From a checkpoint of a small transformer trained on Wikipedia: 421M tokens.
Each number is 128 + 24 x the weight over its row's rms, rounded and kept within 0 to 255. Layers, rows and columns count from 0. Numbers have three digits each. The size before them is the row's rms in percent of the matrix's.

# v: layer 9 attention value, 192x192, rms 0.16, rows 122-127, columns 0-191
# o: layer 9 attention output (transposed), 192x192, rms 0.138, rows 122-127, columns 0-191
# q: layer 9 attention query, 192x192, rms 0.159, rows 128-157, columns 0-191
# k: layer 9 attention key, 192x192, rms 0.152, rows 128-157, columns 0-191
v122 100:111136108125168162075111124176147094163090146144122116129148096117112143148119122135129167111147136160163095100138122110162123122175080103115078097132107145074097095128126127095116092112150090140118084147148127079127166143141124116141105118156106145132128171124070200121130156110131127110135158121145101127118123165177125090127113150144121147081098126148128117144190113121114116102138125142099110084132134164136158149117138131139122121132101149121137137143098105133123126141141175145110106132138097150156092107123141176133110132141117116099127084144150095145136142097133124147
o122 097:124162154138086086153122125080092154123187114109142141130147139124134118116127113152129084112098130104107154116128137139100114160097122142106165151125169109147110149160145150148147127173111144155128136098096118211152118116128124151124168137120118118137121054079162105114108100138125141124130092120129165149150142104114170163118132095128138126180147118083128113116078110129142163113141130132146148150125122085084099127131116120108132111126171141141099154097131132136108152095090076110161137099109116129114125170105142110114128146129156142126105118100099147098137123141099156092
v123 094:171109099118136082124152150169138106139050140125154114149188119154103098164130116076096138118109154115118117144136117115150099151157146131135125124104122120140143104159093132102131104173148102088120100131094150153131133111152114114148091102113156119187088117135183146126147134112102085167152152146126135099101126144138161125131110139154118133133146138138165141164151109087120106108157139136134168134123182085142117172113123162139094125151096144155122132138130165150140131167133097138147117135141098153115122141163147164137119162126094109073119158133137133140130115139090121129
o123 097:093143128144095191095141129124126145113164093109116160146118196077150148130127100146171123169130121165140162115130119125146144114147083111100131130140117104121091149126137155120149159118073141114152122152124124111154159124115102190134168174123110136151136133160124111164119113129138152116107122110139158162152150141100152178083136099121128126141136140134121101122147091162120117124072131113142135107110117118124128140156145141131166103167169081092108135106110118122168112083121142120126152121132146096127152095094142114147107104149168156175114115137144095104134106107165144106
v124 098:100081124105124152148152128121103128099120116100130106124123109150120154110129072124115076106120141121088139090131106141157147097121133114122177157129154147142139145125183119105133158103149123159110141095136116097181119092144137150183139168124102169115116127147135167114137112116144124113094142125151114160090091092103094097128130143100147167129154176087085165115141126128173121163106121147164130134132131120110104136088170112102123137180109124119140112138100120141133136142120120108119115119110119129157127093100157116125109150091155129110096090135089123175181107145114123173
o124 098:147116164125146109117127120136151132139151111176125104145088105141167128119104145121132158152105124148090097141119173115151106153142126166182100118138105131141087137145089134145137094166123120132136118116126123132077151135133130091084115119182094107098154149115142110143115139126117127144143116116128096097156113169141163110110135124167126111127128086127201124160118140143097127147161111146114127151103097123132144139124126131150101103065159203152144139142146078110103155135103117101109106175173150155136124186146141141139144128144133123135123121111122116117091192124096126112
v125 095:125162117113150071147126199121124132137123120154139144128136130086129155177109132120111134123166153106110153142183118126153179083117098137144112111104099157126145125145113147137111111108129130146159144124152137156101127123134105146104109125072106090125133137151135121091088126117145074177140142129088149140130113133115145148087114080170085079119154139118124152106127080122154147123134151157074083099147133098126140125129129121139181132108147118158120112147113127115111138132102126120139158149176152164147130135099212142104137117109165129104142103132111139129136120118144133150
o125 092:122102172150097171104113080131142083147140137126101113151155153142166132069134117099143129101121102177147178125144161123129100153166153148135121151090148073149101108088129150116142110166101160094121120137099142119151136138118134143115148097159154185117113127138123146136164133170135103104130127094127105112125098119151124132157127133093140153165111153124123145168115167142127084144110077071134170115116167114140137108114162136113103120144112127143117143121103163131119109136118135108093102126090094116106108137144056116131092121112118141119150144120106104111134133138086121107
v126 096:164141098139109144134159171125131120137147112155133123095107113199114136137106136093099118159154114107157084061131100127114148155119147097174116124104111107171144150156126136099118126133135139177102113074140118126126113157128106145187108144158161136129152099129125132147149174136108100088107109116098129131153087109147117161095134118178142150142132084119115125141169095142159151114168134080094116125129083089112138126145118094162141114121140120129101120133069119163159112124092136145136142117155134085138136100160140130128114124138133123175102130117143156123108111126121133094
o126 099:112102141124159079093111107137162160136112150146142141157143159077115119114189121137134139105125117127123176192103166130147091106092106129104141133121160124101095110115106123179142117119123132082130097170116122093134129122131103143134108131111084125141138123088149165136133096164152120143161163144142113117133157128092149150100175135090159080109108198125149140131105109118130117126136083130139111112111141146160124146095128128114148103125098130106159149110160173104136129121142117107144131106092131178141125149121093109108131109106100106067103142104143126132114160121141115160
v127 105:143102135135134120130156114121147173102162135094163119158131125096119098122161135159124130166113143132125119123096147107169153160107137142149188128099112134129137162137088147106118148136139134151145109105103142113161166119127140121147149144119073154116132184152147090089114136141124179141111113136149116114106141173099112115150147109128103148132165107128138073173102087136163159180164145130104138119182101126114182118154103161105115119142092152145162127085129100146104113111127104120092124166085137098097104086112127160109129130132121081154145132141124136136139126095113124144
o127 096:113125098182151146147103136140107100160095129136111116144142121173151143114110085097100159113111123149145136140195121109108148117163115145129101152136159110144125136131166093143100137125138119156111118113194123141128126141132142124136130096121162116110124082131092111186170099112143130128152140131103115145130128127124110144141137173157145122096085152115120142087168135119085134126077104164131123127084114148136105107127139140138145115129167095152113137125119136122178163153114097128142087152194088106145140161132170135175133150126126154096155114134108157123160129145143071136
q128 115:086119119134128135132071125098132150161112171144120131140176134089077114112132113132121136135143137106152108109131150131113140120107125132159121134083128114130144126104074123133129113120104161152183149136098137124133126108154120126141124095174138114114121138137145143172176112121174118118125119154141089161207160118156144123111102080102112143150138117122141143118140094148174080137110078149143141160109149113132173137075130126110126122077116131150158155109165125151181138140102164117133127122127124120123101120142098111111154122126093108100082121105165125101173163122087119129
k128 109:105137108143134121141112130092153131147117117122091174090146111116099154149114151079121094107122120100125103148148135136143087127083156143133109112016121114120132131155123107160118154141136146175158117126116114128134137156116130128129169107141168096170100104114100129136119117160151127162126096156124127134114156115168142119141130104124095123124094152147124123138087108146111124161072149122103106123130117089149090157159121087101145145113146096108131138052148113123126170133133119140127101131096141125102094154109104085116146175151140104116109096102144128146142133147114119169
q129 113:163127158132120100096150145129121173104127147135145101163111144154123141072131122162154123177145112158125114169113143120118133122109095161208110105161138157121143110146119111128133137126104175137123194106093147180141116156095155132119149103156133099134140163141129135126112079157114130122145124086135118162121130126127100116150083165154094084122119127124129120122179125125118125117150142113097106162129130142084107137145110094135145162121130131126160121165153156118107102084099179085139091144128145148172125127165145137116138159143150114151096138118116140148128182150141122133
k129 109:106119113110124147132128124121122163152115147128169102131115149149107149134149120124108101106128135144116154210115122121150121089108094172145072124161126129105105115150132120098157112171069213113144167098099127173153143100088128122146106115149145139090118104125121128115135106149108126116159130050141141148148108160108114094109117146122096122116117120104084115102124138150088127123094129130103122128111150171101118122135126119100111135161151123139175105147120140091121138096102156150147123149118175131165111115138161121091151140147117085114106112139121113094136145136162144101
q130 117:144122139152084159130098125159115157102133164127124098100106095135164138130133161153124116140183117170128137117104120130128139147164127119105132142092140089115146101113143162122123148136126139085124136177103121084159110103099137095151124107127126158143102145118106148096127132106114091129150119132105155140127151175125122103155166170158129125083121166137143101135090184127134104155089146117122139121123169119126141127124130116103084137152117188155149127108118140076150133169163168145125127120114121145122128149135173162089107148161130114104072166162163142175126118129124081143
k130 116:152155126158126153091103129160116156118145143134147154165088158138133124144115135115129124129148127147114146155114101135093124117132107144119140167128136098114128056109153133134146171109096156117127113146138132156153149142125110101088137149117135134151140120121087157128169103126109110174131039163123126184085117159138108123130132108136169143132110154152136075144134138079091123102091126130095151130140152142113162129077144088136132095145097137094165126151146115118113095148112134133132101136119075090128134115099165142127103122132104092095127140179127120135174105120138126171
q131 099:129097149100118101141150110119124158130070112120112167099136120144108140126177166140124110109131112098134154130098064102158129116164134158119144108108154117143165118113130128135138141129121144132138104156080120129136163082128128122125121147124152085147139164107095178121151110160106097123147138157145156117139110141138119106146161099089136154114149124089099081114102135114116107123152142147131129195149182127123079132119095145140132097134134143098195105112143174134119144123133118145110122133149124173127188139149122100087131148126147149112098159087161157153116139111108106086
k131 105:161133109132168161131068086158150149131144095116101144085105148154099116106122067108177122133108148168111134137139120073181175132083113133140142153093127103110104104139126113180120138118105137110119149121119095153137139137142117136134140143104137146117153146137132139103083116125176121151110131192110150149150131133116124141124099111122173135117124128136125064114166128110134134129114112152116157158144158107154112142115102165126153151162141160120179146101148121129126090121134130170125151089104163117151139103149131065100157162128109137101127127118133126127087107139105111139
q132 110:139123088127101159115141154084150130129131141112155170141147112140061135087061112134100158153108123090178148086106139133099135152147138110142114139159108159167121121134164134102099075140180126115134146129130129144123108143164122140134120094104127141108145134148088099159164108079132118184141124113135132132152131129142126100104118114132099113144136133143139123131110136139149119141100153106116105106116178150156154110128162110145089148112163074160088143097120144175113130152146114113122156129176155089108097146115081177136169119157132102119142146112122132146126141142151114123
k132 109:113132137125144117145114125121079150129138110156116144117139119158123152114110162143112121144121133102141127109117147136115158140127141098191137156157089173102103138157134108097109102147162110128161108137139140121093139123170111176167081121108114155108146145148154121160132148109118161153102117104154170073125148095142130095162118127105115104093135158132136144130115134155129163104108129156121077139132101192105170163132138153169136107109109073146112122109154136149137149126071120139119052122145124118106104129140122175159133094172155116113149097136108093106148126116156126119
q133 112:105153123136117107148127136133082113152090165165138134139209092127113123155137157164098144115163158148100138149155126134105110093088132121111117139148117135169116125084138145124104142119114139140103140107152112123169119131114075100104149143132132113124127154102107158120102098119120103094131100117126139122164125141130152175155103091141101171115121147102145111104133123136185118165141093116154146071059140172093116118085114123135132120131145115141120119104140126207124097145093135120107134143118141106143104105118108118126094118126124091140121099093126156107132099121167125168
k133 113:093160121156158158119133124174127112138119110113148117130139111152126112128130119145137090105113126133146116083125161138109094126132128154085117116118144153110122111078128120119121104163129080116106136127143153153172128157116108133149174111149146125150145168140116162124138085141140168145111132121129112129162165128110160114150183148103049154132146146160096133109123140125164160151141154141161164113106096101153093128079111118119072137153146110161118137131139134166169183127122104084119134152122129139167135123112191134116089155136101094082117097126118154139135104140159130120
q134 102:137130136183138073150111114140146114135121144132112129139114118142117124158126161095159142140170107173072126087122085168139078135122129105120122124134112131127101150085145105126135130123144116099159139118156144102128150108112124162138102053118136135146106159135083160101135106104141130104126161111126140106135112149151163139098142144103125082152130122162136120168140107136138110135136192152144123152141089129185182141147112102125100115135124096106122089147158113113138146175143127134130131152097103108138102132095130176136141136117143184153138164158113123141120138103086170095
k134 107:103148129155090085109094102139117124096086088141126138158132164143118098181139112132183128131140120133103106094138087128122140149134110166132166159156097153092110135090137145098122183178164121091150128117128126106134095092126114128111104086138127100132115106125109139130160148096104114121157131133157115101087106178125089150082125120140129118169114137118153123129158114161142097118126143149153078149136118117132200105137136118143102145163133119120122115114159107117168103136166146138139123123098100157112111131110113135084133099113153174127154117110111131104095128122116185117
q135 120:150147107128145128087080128101093132131136147117150121117153117130098147146118104175150184073105109121149133125139135107109108130152116128133132145104154145127159125156099109139124105143128166139112174138103128126151077129122110123172146144155109097104144135089152139106125055131141131128161110134155108157167151099179119143138117100131150110161144155123135110132156158065173136149129112125149153098100122139147145129080098089109142109098141121104155147122164149180133121105091107079146132088132131145134110139135066109136158130128117073120112145117129169108124125120140109162
k135 125:110086127121114157126107175146130114122126101123130182073150102156075151168213125116149107158134106137133134115131135119162069129143110119122132140077159139103114120102088135150104093157116179107138162134132161134133125120076131102148145118120129154141190157119150155141112133126123126153089143164161139125159127107114154109158166152140124106110153125105103099127118122109131150117118100077135127127150083136152113137111123124118122076142099083091120116118120130097112170135136153138119103150143172132145143127131110097107126122107120134152093171118115156151166130122157132117
q136 110:141120105133098116112123071107098161117148157117096149095161146072106139165134098135139146139142146108124138117108100112121095158114119118117177112072080105176132125138130147170129124132139169156167128117143096145134156118091167134142123096197172142084086116168158120150124111113121065122103129123115137173120123127117141120135119087124145147154121140170147131139143162141155116165125101107150158145119107138154156137131158148155160150100136167129131113113142120165115169089126121141141089108154153143105108155109139117115122132157131144123129110131145117107073143164141130154
k136 114:137110111143110174070087149102123134110140117116127122099124135094141150109132097101084145117091159143103133131121094138124062114136120120149134146114123110125154133144161107155110133129140146139156100150113094101101154135088180094137147087169154127107097121110142095129099139137111091123093154154133101147163159130110147136142179098142140143154144115209141157118131139151117125162098131134105127161182130139144151111135104142094133118097144141129140118134140080104113141129130089124119075120114141113114127114149160108161121132125099121099122090119141092175081148172130097104
q137 112:123175095135119116135142101086118118093109152160094135089106133161111178114084137168140134095110111105121112097135083085123151136141092163091113134142079158115137138080106122126119111137171120108146142114140148167108128124152151079134140104112160163062145147131149141113145116092119142130118112126130116148157140121105085125188126088128124134112178128171103127149145122112154129128123145132162138114109100106127099132153135132157125111114171098162113130125099118123147082117087108118098111152142153132119181130124107108164097109171089157174145123152113115128123128108128111136
k137 114:150151139106122136130111068142119103094070104145083129107153113175123184136107151130111132093169143121108138096159092156174173123188136117133135141153134104111105136112171093138109144132113097098126105109120116182160133074112129096113135117131115131093127142144164166096133127185126105113152126142152132146106152137127118112152177121153124111104134174155129135106130128116195118125111130141170136169129130120135109141140133111141119113157123101132121097114105115112147137119100163127124135153129153143124173134129143144133147129106096126146115159087118096125084105113100187145
q138 105:131139090095103150107118109152102123143147113117084110126102104112103183116096119185101116089118144139106116145159125111117132156125164131150147151119152158122172119156160078156106097174139111132174135119176106083130110105147130106121098094158122115130126143170133112142148108089111129117081171153162116081143138126151133124098106092185127145147110128125131127178109131136149125138186124149130117130137152117062125129103129103160158152143139102149104112092143132104104118101137112095132109104156090095126116087125121162121136151118111108129160107128126138122101136145149088136
k138 102:134125105120140136121124088129095157145135133122088153108132146177121137112145110134098124195126119130121166111121103118130102124145126138112137108154109143148175124153128121154148137124133133123168124144143128119088132107073117105123110075123123144088145145177144127165156146087104110135085159101127109085152169108112145124106140130163141130121165105138060078113140153094148150145125186118108140147143110099151094137110100149153142123118107132124118103168186141114114161148162092149100117143129120126102107099120095109092102114151152150114173096093088154109117153103124107119
q139 118:141138126111130101129128165151114099125138098125156126081168102134069106139107146161125169131129115129113107078112167145125140162146148110138123131123123104102110112092131158141113119120162146160142121106150167115140134122141080111112133141110148151146122125143120087109187165093143111095144126140189199121109130122104158117093149087103123098122121138109101170109180120146159127102166115167132091101103090153154142127144150131133097161118053145093108109112090156116164122136141145134108110100141112148126122120118157160150168100142129114132094139112143141156124104136138141132
k139 115:161142081107091111135117163110137146109143132063129143113136160112079144122111136151112119163125124070143132105119131145154105147124123110124134172149103119103151103097147146136119136084163127142128138153143167118136141136131112121089167106119086151119117089146124080136138132082110133138117126098181150139118129125118135142100104116103114113130170130111181168090127184112130134122137122131109105092114082140158136128142094121156137138099112161124085125157134171127189153112129113139124136141149097152155132100090133128143135153105070079169148120116120149106160173145132134109
q140 109:138103126135112165107132140135122133153090104147175140114132158102097117143113111154093148111115137148151134154075109099123154140078124137112151100176122128139150086141167140113124123131145107139119172103130151182142076140137116121131096157101159131110169141145119122109139071141093159171145136150115141133119110121127138127169131118079107104113129117120138110131118152124170180141171116125133089105115109171161117103097111182137101135114106154160112127116158145120130140115104117126142130119152089130145138135123127155115129156145052085097120121146085120159151134101177094112
k140 102:121124151153132166101151180145088113114140131171150123118148110171114096118119165088091139129120113144170120194166108091129140094152154134141155142166110125109104132119133147159074126115206098147095131146115137132130113143109096107144148148069103121106178141120130110108119122112126104120140152132163108089129151102130120098136132108129135126106113136096108134090117127107159157110184109154107135113144090098176108122126095149125089108165109131129132113154149132121134146154107161117121114102164101141169117152123129143102182151110133096136121153099123137098116113150135149146
q141 125:119146082125151186157150147152113145152094110180111089099130132160146103095122151070099160122134123140079158116127101118107147118148079077122106075090149119139125142145101119095147159126109146137111094158096125120155158107138125116134104110170098126111113124166118152168150156152131144120114110090157124081103116138063152113117125131143121133130126138101102149119128094135125126127104111162104139134167128117147126125195105142147148134117099132108156130119077097128136142166136138189132104108136153131126127158120148133163130129178124134124158127152116131141133120161152109102
k141 127:168150091126142184129171100098105138115114145134109103132120119126118097091082121128096126162107154127060158092129098105107144064123129094123114116074183149128144129115120142086111146132107137122118126140110132110132163139139127108141117139107150149130092117136105141149190145142163145108128117156129078119139139143118118110105146082125099117112113104125122141138133105158149092113124164106111095154160139144163170116168122139170144179149153107114160117086119116134170109150137116134127125146172162076138140155139106121147146129149137110122164131135144114110094137138157078143
q142 116:121129119181090113094090147122111133101160147119169125086127099101102128120144120127115104149155145119099122121152123112121057179130123125129186169145112135107135117087127134145085097164111169126153171118133138109078067137125141118144096135130162077134136132114103139181087143132131115143097091144127108122132116118136172146128162098125156109143101113122132124166147079153120147102145140117156131108153131173128139110105158111124089158111141166134143139134136108096129125099123128106135108148158118092118091117114126153111160141146144094109129109141132173168133146122168122169
k142 109:107122124139132122082117156131080133122116166095131155105157148101125131181163132140099099171157121133141107106087106156106051133121118143156174143108121099102141095122161146140129100123131147105133148167079134149135098139089097129138114102120132148134117133112130105102079114113131090129130158109096142117137057137116132153109172151165138103129139150131141101170106118131102130147149131089147143110080105101137143172145145094098128109115104136148130146144162106101134198136149153130110102139154135118140126138112172154130152158117176115100134083142138147110116125139127136133
q143 108:097160133158161121142187101125090154118101125152132114122131134120106107131126127098100089139162125138111107148129088183122125097161129133114093160133151174128097176152115140147138112106111143149130094138157055161141113150114169092177112127129123128080134138112108128116133165148129121123134122131121119133155124149160112128148138116120104107093066115132139098117133150141119135160105106142117117130119104136113108131138114131089154147118158168118114150110101113168134130121141137103136152180087154182187170099141113108125146197121127155159124119140121110112088083123130141139
k143 115:095142129205133111120176120141126089115114135190143100120135160121110154134085108119123143113150131137115138127150099153131115124132148122162142108127147118156097170118127091119111123151146135141138101133164145133173116116093110081111095102151124137073139143123139153166106115135141079111128101126122179143113124136140128142135144135093116136106125092138143104141143129108132161108094096143137140146132134155112088088166125159127170143116157104105158171107113127193128136124091111104134101133113157112171152146127156146120115194146101125128102169143172122108069119114113115097
q144 113:087100123163100136081148167093144141121151148140161116147104112058117119094144120135136144106107103147097077079121159105087110106120146137114138109118077139137135125128178133096118134142142137110149122097111117145078116126122173141151148141155131126110123120154125121121129162092122093128110133150099107109168134150130121141194129112142121122154118066158091098182141153121130139136134145126146125129137126194131174120109116127072108124139115119103122083133125100126112110086131139148120131105136147131100134180136117118144144137063145121104108127140168126146128127173148140142
k144 115:103117187143093093117140167159143139145139134138114127091142165076118147116150127122107145121113100155148171131102142099127124136118106129113120101115088104124087122135117108098120149149098131108154095146111119129054100095159165179149105163165104145101130113127139088142112141128157132109142140085135121136110084110104140131157135162126141097145097132143141145165136160138138095101119114107145136159110125147105140152127114122150113103105073136118111133111137138163088171105169146133143126146100166161151128157103142163121127084137167090121086122112101118138073097165141108123
q145 109:102136164158105148096085146170141165096123144142134139096145107108152131123166127123149155115162104096105127115125124154124131107131120097114166116150116129128091149102127095114123135126105082146132131141106129153132150085097171135086125160156113147136103095123149124142147120055129107120099068130156127131128095148136150128129176124117137136138149142121156107146148147095101140117082160132156134144126083096128119085129107067127104121140126130113130116129128083144162142131151082143121145166109169155164166133109191150118116133097128087106135160114141154117090123141124176101
k145 104:138128167122063098128100123145129118124142144143164107098135101112165138162126108114117155080160097114134162081116098118128127126097104116160138116104083085089141136112125131113093139158113111098118125157117145130136120104135144146138112175117140127142135111151099111146147135122106106134140118143084165146133115169134114125126160128113076149133145148141143083108150126103167131115148192103130143090114085137129168114128142097132123144169131190128124100102122099128137083137121114137157139139140151146108145148151182140139110096067120154072095108121128089101113098176136130139
q146 105:119151137106103152130187177163124145125132138180097128150130116126195155196136117107123110141115092149142126151112135125148122130110169159131112125107165162125065159114139162114096130152111092092125095151137119164123143038122149149105147127122094134151129175158163120099117102158118150116101139133105152136115134103126118106127110149102132134124133130132146127126114140120125144111154127121185168095125083101128144095143153125100163107138136100134143148134112126091127153140146148124157153162120183120141129129148126139129095132151151170133134115125132198110156141118124126118
k146 105:131111109098082145137167135148136109166152122141134136167096117158167141140113127125112155123106153148121124151140143160183116124095115138143143108122127107088105148111156104163104107173101124081102117160115113152158134125139136119101126149133086148128146138063173104149118100156100133129121139114096125136055109141139156104101110139107122128150185117109125159182077125105102106139131125097130147122177114119103117090072118203136147129165160130130143106123147140113113105120113111116126132110135115114152155174114098134155151120155128136111155127103154132131118114116129179142
q147 106:130165121093125149111148140143137097132115144152110157147109138140127080126131143082112133112118127135104112116117080127132102128118133137123124163106127149102108085130146117130134134150131105123174122134145169138145158131162135124128105155150082126139142146113100123103184141092133146145139128152135123090123104084160114132104107113157121137131140142146145153152086122090162107115094149102126151144120096110139175126090153123117098151149140144154116067141133110075119104152147121133166112114118133112106138190180132078133198124129168140153147121099111189143083155127128190152
k147 114:135109114111122090126090176099135152112114110130124135118111131145104116147106143102074151114099091101076126133164134122167075150091153099139168117132108142154119154093129117118100119100110141194125099132094123112120101084152138134122107121140116138144140119135150154100133109148109137098159137164167146100121125146178092114135131134130092076189148145096119111179145116136133114111173136163133145107146155146153185123166166139150100136113097101089128127129136157100111124114110174108111138122079126112123137134112140116119124122133131146121172122128072114090107129096113126128
q148 104:111121123123114116188130072115112149108129148106127179149116155151120152107155144165143093144120143131147127098125158100130161126128127123158107144139151141071143116131166127107132110145096113123129153123078116151167104118143142111070112112136129097176122138133120119087130159128130130087170140109049103097118094102099127109147115128144109142127182117086092125095110110182104115102148060139145130129128118150127139115144131153105121129143157137094090163165122135129105179121142146162165117129144165143129127112124103124094146128114148138131166110122172111105146156128129151129
k148 110:107103141105124125140109105139143132142139084097122114126149121161156119092114132117121123130099120091126177170148155111149122130167140111131117148126168099135106124127069076126138141129094116084141107126079110146167107114138087123089147130133119152105141116127102100128111174130116150061130112095122093112126112111120090153082123110123144129126145145099134126109112093104100133145143114078126089086106108139119103107152119138132147159136145092152148146158175123141135131090094092123136131111115166133143106121201080106141079083142170147134129149120153111101102125131090113138
q149 104:119125171181136130108127156156144127163112144107142131179121151107137093126129152121165132082147143140115115134113096148117097093141145159163142110150082073124149147127143150161133108114123120100123151125093125162156121147124098118153114142090134151157120159092109138144103111140113155138135156149112109112141127128138144081166100125123144135128135116166142092127118113185134121132097111131150161113107110077148151111147183136120092079144091113178165142113120078158117098125109124103124161121140126143134157122101096111137123073091125081138162169098132091110118122138126168105
k149 111:119188186139107103131104156158137066129122135148119146137170096084175140134115123124179171131107120145136113134140112143132106086131107134106108142151109154091103134112156152099163102119080131112117090127151109101107098077115126157183093152120111136165163150113108143100090105142131135147132127125114086122121094123135101131173126162070135113126134158139124144130093152146124103144125160176158123093087127139142143106109102102131121076157112123125091156097114141118133113146170128124138135128092158126116125125154116132115134152133122113138139159136123063109127121095128129142
q150 110:143123116113119141074127177135117111103136151117087120127121126109109145118131162126097090137171065149137106129110110204134085181135167114151131150086154156125145139119116120177138131139135114109113109172164123161118083154179151100129106116134139124110130121136141099154121126138091112132144119167141108141139110113157132128134159136168133135121132162107125168154138133151153115108116170142137122102157102146102146079137135116116151122151120113073102139154119133154116122132140092100156102127108118151118134152182144131136121150105111130126194098138145185134188116100136144124
k150 113:110110130105103115117087155172129094141152150127129087098126151142141158168092158177087102160174105140111127095107098142156121163135165088124138111088132111069127126089104128134138133174147115132112129160138087106127114107139110121166091081143175090126128154120160116129148150143138093115161123121119161143139141148170125116108165127124159127095162144121148129175094159152113107115136142118117142107118137139128133100124166134119141123118107118092092110160118122140136138117147166148108120116117105158119150084167137110130117140173098122077118133155160155081137089125140142160
q151 110:124122114137124091123104101146163123137127116145101166154108080154131184117127115106167074098139158143106129119124140095156165153082107156111105117115093124131097117122157126131149150168129094162138113126126100110154137161083151129136142108115075107098179198087136164104155153145096134123109120166127137108134099152131134160146129138133129077127108126134128094124130077143190107146109098125128138148163176107135129091139184132141130130156128142097125125133120081128115105146134108136172141127101118129127112104146146132122091141129136137100092110119105126113120106089086105143
k151 111:155154136147162138103101061141135111142144123128087122090138135125113118169131115131102094087149138123148114156148112136126127104094121149107146110160134133145121118122115142140136133145105133140151152143116132108173100131123190136126171179087136142149125210092132153118136133139111124128120086123149110132135172137160130140115176119154117101116155172139152115141110189116178087136099152155127125125141086057132166114172165136118131109147125149088168125127140138103128099147144090115129125098160136170123126115163104131128127100129140132146159150102099108142111118096103147112
q152 111:151097149107149142146157148132129121123125170154065153144129105112149115095112149072164140114143156157174130128120116129142150183144149115150106147122129176156125160153124117121125130097167079125133079157160151150148118105166120147159133159114094108127148123115133128123122118131084161155151157136124153109070141115099128116147154155091155147102148093140120134141093122091111171105110110160137103170124136132114113118123127142139165167147145116130140107093118150117132082108177150104130131144129120155126145141114101189107112117114155128133127077179113145153131101113089125159
k152 113:126144090145130145165126127090134108138127156168106145136087180138134130148159118126090135126144152121202117105139136087140129138120140138147142134158156085147153164120146127169101130083110094157159066103138098115115104124179099124111084163114145134162153129150141101159143098142142130148141120128101121113128127128111085145150153096079124145111139075138134141091093146142096127121137096128124132117134142141127116131122121092127105194140141084124150108129096142106086117121151154090127140105142127093151139151128100143144112143128126154087111168133127145132175095124068128133
q153 114:135139099186138124105137095103132094123105122154092076155132152161128108116123166111119099127103145182137129114142103106118113097141143137131125115139117104117125135151146165125136177129184128140130116117171116099116105134137124094187131113091148109112119130167101162144137176129155080128143115100104155091121123153087143151101089109099157137132087168179168135148109158140145121145120079154121122138117143113156143117142128113125097088090126105079164110146173131111134172137136170133125109133118108134101140100105149136119140127173130114127161127133164113119117153130075153149
k153 116:157128132198155097132150106139102074143120110139105120135116109125150137147115069094120155150108113115111110157149128122139150151143153128137111164142125113151109101141136121069127168144148094131111085128149101133141117161121133111151099104100155121101093127095077171107167166154134143130100166118134144161082141160141122118150132122125170121143098134133150130159120122174106127140125091160108094100150116088123197077139137112140131165102094112092136183131093084132148129148159121144123148121117103148109129117118153152111134143118099110101142103159132121158141115108108117139
q154 114:093127106111074128158131127109106138120161116112078138127090136123162138119111122107112169119113153175120128110119099114170157085134148078116152121131118116087113117147125103123111174119144113142143107176095144139125144104123157147125131098178109107120131137148142137125139166104120112130175128125142111134152184130121171136180127111074097098123146139171130126102128139132146144131096152129109072167206126131134147118151129122128131120111101130074124107139146137149110132148137061125138100148155101148117125143123101124134152119114127143127138093101131086170075156106121114095
k154 118:126165089118103124110140121106161168148137133152134107124107158102109137127082119118127139082115135136111125092131121097156158105142124147156133099137122113105120109149143108147136172152114101158129133116110119102170121088085137147136111140138149139112132102109119137109169152093103136081143114151118141171108169142127128164124115068108170114145081130151162136147135127128121119120143133135144065101178115106153148122128135130117117155080111142048141056139139122130116141141129118163115113148177112151100120124146084106154206116132117153130151120114149144126111140098133098145
q155 108:177091155105080134090132151154133098124155084158108121108127121101145161145154127078121160143088115138117125148127103118135151133118128133115135170096147064140092116136136128107112121100137116124126080132083149141098157160131141105108172123085111125131095140179144150071147152120102103150124143116161112145101126130105109119114107117129147101158132182128132170128145144168153107158134149101061116097163150142133106149137095132129113144128098151132140092177122129104133121140176120157158145159126125170130139143151143169116128124127096119157135123142110103133120146173090127121
k155 107:179123083156088147104096154141150136153123109112148119156122111084136122136135114103106147141103107142096106146134122100151148153092134104105135116154133105162111126099146137132160139117175060171128132120112115093145120135092082102115160140108121118120058155178111165080123140108134130144104108115105169131122137109117112097091127152092176113165114119129119178093158156144095141140134132095093110149164134144146147123136133131134109158154119136124184108103135153120109108118139141129177105121111123131099127161125133120083133095129095129141132138123074113119103128169117142161
q156 122:115109137116129144156110139151100081116161133137142137109115155078156138159140138104136143167140119123112129112103109180166151157151085163127134112107163121116130182161142144187110140135136090125121095150161150107157148130112112120101155126090167148138160135146154160128108128155113122137113162133106154140119145122114148143130158141157149098073111119080131127118131131107114110105121099134126152121157119096143074132112157114148137126125168092105116130152081104100125144123144158144095110129134127159156185118086133128188111122138160193150145140135140147175131102090114136101
k156 125:124121135112138160141144099108111093102151143117143114132135135126149089169120106113118085134123144110087156132145110157126130157133083133133103121144155096134107125131141178174135131119089133090137089098130148082108097105138137101100127151099167137093152125113124116107122129170146160128151156149101136162111101128148117162128101085128134101110087123119175163124161145075099101072150091152123146140168147144131112134107114110151152112128149175142106143140141102097126124140125138131173102131134106128121185111099145112081117101163137189141142140093147142129180111107139120165
q157 114:145095105135146097152092135098099146169115119144101141120098159156137110143120137111135163123155108128176090203118150131109152154105155163132112169083101124134123134144108119108116176135120127154140122090116152102111142132160169143117135106158119148132125094137133122119118105115090152068136125106110126101115126079165086152119118112148136122132115100086140136181160155111103121131160097127111127117133148111116155147122128125144098111145145108159135095151152135090147102122109128135149131081167109162154094160149092077164158099120151147124166149124122173139118088152129115100
k157 110:142106128095160113146120121120134135143125111152097137137121156124071119183162154131141135141133083153153106173132126133160102114112137119154105125104124127114151142137107122089163172137104147079126089099120153103117143130148153156096149072148074104139109165179123136107147110122131145125142172108106174095140098108136119114082137109130145104120140105097108162165119147103134087151168069125103127111157144126117149160095132148100158121147177128127118137166124128082103148143158162155144082112113106144138141151157125116151148163127124152130116126149117133149087133169118108112